config.yaml
head_dim: 32
qk_norm: true
bias: "none"
extras: ["local attention windows", "gated attention", "a norm on each head", "capped logits"]
init_std_down: 0.0
lr_head: 0.00414
warmup_steps: 468
Each number is 128 + 32 x the weight over its row's rms, rounded and kept within 0 to 255. Layers, rows and columns count from 0. Numbers have three digits each. The size before them is the row's rms in percent of the matrix's.

# layer 8 attention value, 128x128, rms 0.0842, rows 54-104, columns 0-127
088:121117114130171066115149120162131118147104116111138187084125169079117090187147116092168148117176157172099136215090170101112101097125121121150149138110143177157108127144141067187118162125105140128181165087140080084151118132198152136127085141100107125101087152196168136043130131157079083127094176133157105109081138133095173173158077113140126093126079176160131129141118127094133092095127
093:078125116125170214148127124169122099108148121119101168157115110120113239150151087147103073185117116090066145144097104120124154174158166122071182095156140140134127126129148154096094135122117156085101057128108135107169140147165103115149128091128104089113124132156214043165127104179133112122134157133158125192179106119088131091127129121111096119142154204106141141091129170113113150150151
087:157120148136106147167116129147104111120126121131108100172151098194074193080154111145085122144159110204093158069103146134201104189092119182148134112125119177114134106188124176114147080068143144090142117172132123098095138100124122112177136137151122140106176122158127113164153170107115121095048139131092185194170087108102139095079157197117113183133165116098131114099122177094129122127113
087:150158153136087127110112114192144127144084120129155105119102150125157146154105120162135138178152145102133197127148154134078178171132080123111173129113207099140059109169088128172102126121131133139109170074080105136159117223126121135187160149138145127095120126076122096139143048095095112097140108140087126125127159152129144175092116054140058145155133219114106085104109087165135120156144
082:077126125087183086172133133120138106142155120102074154143121091144108066137163092138139106120131138122141136176109078112163071121147131153107159110147132157226106126147159158151134077126054067116116131151104170137103152104149085085144101105117131036144151125153192127092144180152131152122116149116138052132078114083092114110176098173154109153152123175133102161152067155091155187119135
093:096124120140094123130107114161136129164158109105061134143138128160061056171144135113128171152166121139098134151126048089179119177108124080131203130091123135148082112184078130145169142130138142186140126123092080115157127086128173148127133103143140173161120201080144174096120162218085094137098169137116103167130132128099155147106118161112129126123143076151095137034151159176139130138142
087:139137182115119075147163146180129123110111160099129154166094149094193093132082086148128120140096102115197097149110127107132103106135089156133170105167154139182127153146153177164072185136057092112122084071094135135140132166133132075107109085121132083130153118139092151124122121126141170124151126158146037105129153165088101124195098090130112189109116185106127133164086145135177175051108
101:177103089116168129078130128139131148174167105160188117184175089140132095098151113133101096112045080150107115178127144138088133073103113123177103114125143168106193110131096109148111088128110151130109173145168103157194139114113085112156187114133131117134133198076156134090087118133135080094110166116105102085069133102125167063138110151187182165120096102165132138170142107105092073125158
090:090104121077241162087124117174111114136181132145095150133101144106094139169138114141159075161148144143066151096131135115103077150137147128152181134119122139162179099097117147135116129087165133111106129127128111093158104149162090134162099077112095127095084152113139048076108191214126108131103179098140130159196129136090089146189125074126140129132149134173112057138169164106114132137135
093:113145130136140130148153113136128107142090132140167141139157115106172160097144100130096082109120131194148130148079199140046105111154130158131172072126176196118137072104167160122094139096106127105162167153151120120147092132126053109150172104124122115139116145151131097127116124093072142082124110158087217166061134138067183124090149140152104188145132194129141154147093117034095113126131
091:135097099166118185162131141178128153118133063097150122073168103169132127103151113176112134127093104071138090111112136134140185141169158149155140123140046140085104055117179132127130118043105227131109168140128085112094106092133059116146156098127142200152086143110147141089166153151151118126191097150141087156124154099120161104112131109132146090090112150159170131074150153125155174109121
087:131135114130117174153113116156102141167099117121095142133164092134144117108080123187082097170141123141070193126103098165120115107105157185130152120104156186129121086145122166176100137125134090127134143170061143143134147089079154120000175120150145075126063149117079151115099120109119071153132096136122136076094140141123156098122182175132162076119075147161114120118105059153170149115111
089:123106104170088110120124153111114186122122103120156155124206125049148159107233127207113073185119115093130148128110075108152096152138170178121178135093103107116131155122145146151162130098131092105079153129072105130162113149111050133139210174144112158083086150157125133130118107135087160107115060145179106155113155108172103140173118175094130137132121115116185100114111105158129125123127
091:114098105090128110150092141181139141103120190168169140069151113164144082177157106079129115112072076037097118131083109195139148134150145159099062180103150182132112138129163116136110124145145154168115089108130066131109139099139166094161205177133136127149130130093127145095148106129140149053069154108133161161099152139119105116098120164135113134190148133172115089096098124143149091058097
099:136113148131144155168149132144148084111130143127091164146157137127157161160109132134123143138101161200088066110088183119136186116043096092145171101099139103129120137160098142121131168128136134017139126117159176133113124163102162134140158192148148122180097122134083084141141104101113194144062171115108079107160129136123106090116102220118107109138159074160108071162125100172141105084151
100:124069151164150154157139116145127119098098133110149112102143117150141122155140122046118169164103140143121082151119157112116174141111095140141165145093191128146092172162134180179142114159135212163139110095150168164117163099114095181099055173096118136114161127108062162129093091123118105113083105115116161147102130113168179070091120199151108085156061172172088148127094123133194166147112
090:110080150127179063141118123086037131102114116051162149158176197111114136121178136144138142107120112170126117117133107146128100073139150158086156120132118151139112125150127118172116130168121166108107122114092207108179105098175096136127113105162115149182048116108124214110105144177121056075124112115143136137142149103110170131148131169142092080153134102164084176150100128084159152180127
094:053161122099124121091136107147158145174091126152143164124156153136144082102085142107108173056085127081180145147103152132131117091150126065165147122155130100117153144128080080158108161190121093095174167143120174153134129165195154210123080111139117111109085094147161113126086130106141080123132153128071105119102163142154222166083106129147122174054116070133139141140119127101144094151117
088:157086175084139115056146167181146101154168120092137117179123138082175182118111129128118072165146108074134094104153106074103158129106142154142168117189138124087121058118167064109162118156108075181188137141161082106147140149135107198147120148140110084103152113140113129125099130203090113082068126127121155181159132153141076121097092122119115114137116125127094176172142147160117121191111
095:186104102122154103151119161099141137107150180135120130105125163184101164071139147136123082084152110139081148145112053140133171112156150124170088135162117106110129082103173115105077056075085143148080058151169176105084144074129081126221130125101168171151126127058124199129126160133112177095097115131155108167159105102119119138129119145125126140120158155135099078120141146143148081181106
094:121154143150023160094121097146143133174141103121099138078133146139113129193119136105133106116162115112147119141096074122136121155099126115133114199145116092141162110152129119133126103092124105111136166161083177122095110107115172137114137077108184138131062143168145116157149175092135179173146148105153042126014149143111137182159077102164110099111164041100148078136142114148131152100106
100:108125098108060047130130138100105104130163128137129140133154143153156149094151161111153115150103117159150103158096114069138102168106137114163132100140156152067156067162157130154148135180095138093142122121176114102099133145163073151079020126125137161105161085111097088111129085092119191085088095082109196118109166148128174140141165113148150142185179149113163151177099114158137191087124
093:139116154149079090140116117131133087143128076150158117108137110145148123128136118164125072103165148143174101159158127129147117157145140185089136147064164176153206123110114112105112133122114114088123154084217084058103127074121171086103151054098172136097115137149141163096206039112139113115157112124132117125047122119131087140144119109137111054132145122179143125117124101166176189121137
091:146185136172168173083144137088048125119167099105144130118116083151118095120114138155164174091099142083133111121177123147147166135079119092117180114126097119100167085061118084115129133130092175142126105094145105098181110147133127178095100133174133168127178177116131142168108140159126164169197176137120114110057139100122140076114081080155092104176110158175077191112144165102141103171124
092:165103127126159068079118140132100141154201122129127135135145137054093106063069130158103106153143140123107137098155133156142161152132117111135171131151095076074117097157151112099045082151174109142113125177162071102156116124076193107198158182145107163141134133112142105105146154156118097165125174153156058097172100093137118198175115156091128149069140123106107144141146124144124080178128
098:132069107123151139090115137111078088148172087161117117123089099136140107104168138058134155116162150181100112141169090127140136153050143128204096139138138099130127085093141093151084109100111157140197166169179161104138144092063190120112125123105124084074165122091164137098228129129142095105137141157141156120124110119153111078131115147161049135145078072125106111144118144142170179139113
096:141091156167107133148151147163128167128154140127151128117156108085070136124218151090131104129161145098134185108156100144136148145139138106116122096112127083108084131185098118124124078213169062169099105168128111127100141128123200102142129155115112162089133115069136167086071195157109043129182140175131145120109073131166143179133122142082144120072139185123146124190098130139134131179128
096:101131124169100126160134122116138115104147152139110141135084173131147083162094145185147146091098113124175141136081117172149168122122121109158098093100122208164149131123052136119130108053102161142093084126131120103117135136161115099126122129118169166162146108054075122036123176086149166137097121152146111173078147131136097136114095132127103168026145157083187102146187151107153090072113
086:139171154119131121144113122136138053133147170120148123214117074159124152140087140125135136117113170155123049131139110134125106142081104143144089108103190141137125107087216112082142132071064161110153179104167167135142101101118138100107185124099159115102155114164149072061129178122161167163125162129130090076101112123084058135144099127130086121168185102135167135120191123155086163125144
089:129125138154129169114144136136073142124178152130145100148060168141112089083210150157138127101140094115130099169130088132111099132113118119129174169157122098115146092169044184124115112068132147088081148107164122166111167092150165077089080108135131106149106132174111130134080249155092103058159177145133127096116114128115101134148105167104139120160149112169144163134151147086079164163092
096:124113135108069166055109114114120120128138109130141113131098098122204135142105085190122197147079148119124103140149131164145161137142149044132139095155100117169159133100140178081123148078112164138102196197083086156173112095120085148098152122116099096064082139146086190121122064146144109152127144110115076159128133113189138129099085099137120136115106143131230114140141149099161119128147
091:150117111141180240135122113100181175132104131159167104104112108104104099109125130098086098120171084137127128152125066135110195164152121124159102193145108104126152142112208202098150172130144092141101129125180076160192158106120082115129132104115141129107096123150150113113142124134072131206090111159151130170149127110122073108054111144131140141056103153152071129138100108129152126094109
102:164092151161064152124131162129104137143140122113100144182108227128115100162035130087124115180110086074068138135146063122171083107093106140160118159143138097137165144207135171150125113135150089105112066112123157210098129111147139131156086161086090151120164080062118127119115127081139114127075129130129139135080134130129102136177093151103126084101085110145096147127154147129100108175105
093:142161151142102105101107139142090122118078147117103131114151171134109153198162093139164098136127111087089137176115105126137150142160131141075235179119150048192173151095172070117134153132076104140100137078099111138177107159157136173081174116149161115110113175130107117165063089124122130136057139123151092087063118125157154148154111181124163103113152125137152125112084072138133145178131
092:158155105130142133120131145104127099115158100148178100163133064212080191102171124185106069069139119142095129156123080119145076160113157138060078114167151151137125168073171170097145041078076101138121165138165140138164132119135100085193108107103153087120130135190127119136193113118087154150114145135121098174124137079106105173092134123134094130130107173129105117094104139144084103115112
094:117135142133150072146124099072128179131078141109107145186125146114163135106070151107063124175207120160025137118148075143102141128128126164166079087131197121105131125160084112116126039110138156135125126133108099083103110128166157173082186116147139143078130208150173124159117115100118116112077122149128117103118126117181093164119110124147132151124167153071100140139162108133103119062112
086:134133121128176099105133102168166131133179158097142159077179106077115087081151137107094130171115117076104134132109128101132160136166111127199154102161100089099134146142151118191131113134071155176113122110151159108130116103106080213189096137123100071088107101034131136137168117113164118056161082101171125167157155131146126115157072122146105173136102078137135101144098121115160158199149
091:126176092102110160178112134206121115105133176136144135107110143154112086203154134102170162177136165100057141164139163094101138144136105126146129128121119110165127136173163144114090165108077120145134113022156147116094086127145152139126081094127125072093152112150193067143122142152173146153088156099123123156144149127117115047074124094131120062086164113157201134101121112101122124074145
094:140114166132185114141147086136122120149103168108094118140072098120112085093146127114109104075111117161134182135134192140143148134192117123098185071117118158178180134103067155109112078110136192164158094142113116119135121111168096104121141104115145133139149135011095123168133141096132110058118119128117092129092119159152052162135147133155168157094123183135086159172193115097103112195131
094:123185105171091102138166122174142095144124129175125125114096097136140125172134118114096132124173161060137083119105149147122132149144118141159123124148131138080031171111117152126135038123148205155115148064173095112057103125069206162154095084141107136151188134112107137136148062120137097114146142201129099195134152111157122142114136083133128084152102133141182116070154129113130133142118
091:152156129075173168104147140177138169110117115105121138158083194193148168178114115122088105131152166068097135144122134140110186123178165142104136111102156088126126113133184145103079118170143151182093101112132163141140133093089090120164133128120113112114070117151151136079142160149129125204066158150112077150196099143136099128098123105124116045135135144127055195180102134122111062151111
250:091191114103150137108126193154141174167123119147142090145096106129112147114171163172102178137192094126108118165072123161106129165131147061123100125176061074151132137123140125105090138082102090161119108164097066122146082138144129143110155178096077086164144106119103099106120118101127179143116130101126094141138089201145133124188111068183148105053166148137175160130101140143114059117156
086:148148105148110127123117103172123132137111090135071102066108114030136112163147112097152100192098119144117123140105082153054141120125127137107104144145174130146156078115139130185125169093166074184128142155111135131202137129163154139093124142114095144146031126177074150099100194111100127092165178148152109117147187138122196139120134063099088141151121162124154191114166126125145138103139
087:156113128064115141125148118164087138135162129147085132124164153113127113091195133150131093100115136125096086135117111171065129108065094124092183151203103123091126119124097163099047106120146121072133147069123179139106154127155161187122125083131145148119182118125091145135088215123113131116152159138156091121223107086095202127070117132135132075139158097141153148102100153118101093145158
104:106105179144072118159112089117123091140160099118123113177116098108049103191107156065126104127162166055136145144198117123135067110197157132173144143123129129182144154100107098116150121153146087125119104105130141087132152132117153139099121139108125149133077102112104110137158116157144126124151108087131172144177192149122221213163161156097080148145147065137057140145135141135105071118134
133:121132106137177131124122139182112105103073107162154111132077122088119152196125120198115125134092159099135152179158111129119184126145073185133084131122169156138078150085188146092162093110128170176125169072157182100142139150118148087086105107146124119105148155119150098175092181152127081116195140137097145141182161039173126159065126112136157160095115135069120133091141113143111130175126
108:090105146131112118126137130090153139145070132155164147132143166141171166114099143127049121188130156190094084138161088099084138131086146122105123138158150202168113098174087096139151099187133058112087132108119196113102107070183176098115146158153107157086172195112190148120210118093102100138112173159131153120119132107140155123098113155129124102091188134130118088112136154130126083081126
100:138143142161067126106142145152072099154160130091119112128111059146087127127153096104136210148125110102111098145139159124161065105046159100125160104126110056121091116101160093073146113152160106190164124146069100139176118112134149066121158133094121138155078190098099143061116124097120072166147175125108134177153126138135133167094130140077116175130142125111132120171161122102216115136159
093:111169112110117137165140102083182134135136129126110140107151122144118190117131127136127124090148093137189135106092152062116119062209115158145146146114111110142130115161175141163142103148065137212168128089029110107144065209112174159150150124147139151137132091177117124082092085099167141168071097136071101130153104166170162100182130111137137159094132118114127120109131124115073093091149
093:117144163168173137104118098056154110148158126115113122133096148068053105174117134140178082196161139161176151091147088102158130110089110142135066107101101124132202178085141135153160198160087128137067164135117109145139138154081067120181140090136120140124127150075119153094110151184101114129113113100145129181115155138115066149162120091117131111113123151137119187165135175199083130120142
100:114120163128185173114111112078145097171128135137134139194147134067180145060128100101143047202124157094086185119114080132130068112203114065146068111127109180134129113150167087115153113143127101072161162148089117175126122105164118082110180148148107166103126170174152115180150156130091123150093133120159091139135153117156120128141125161125135096153155162141108116104171121152187080107110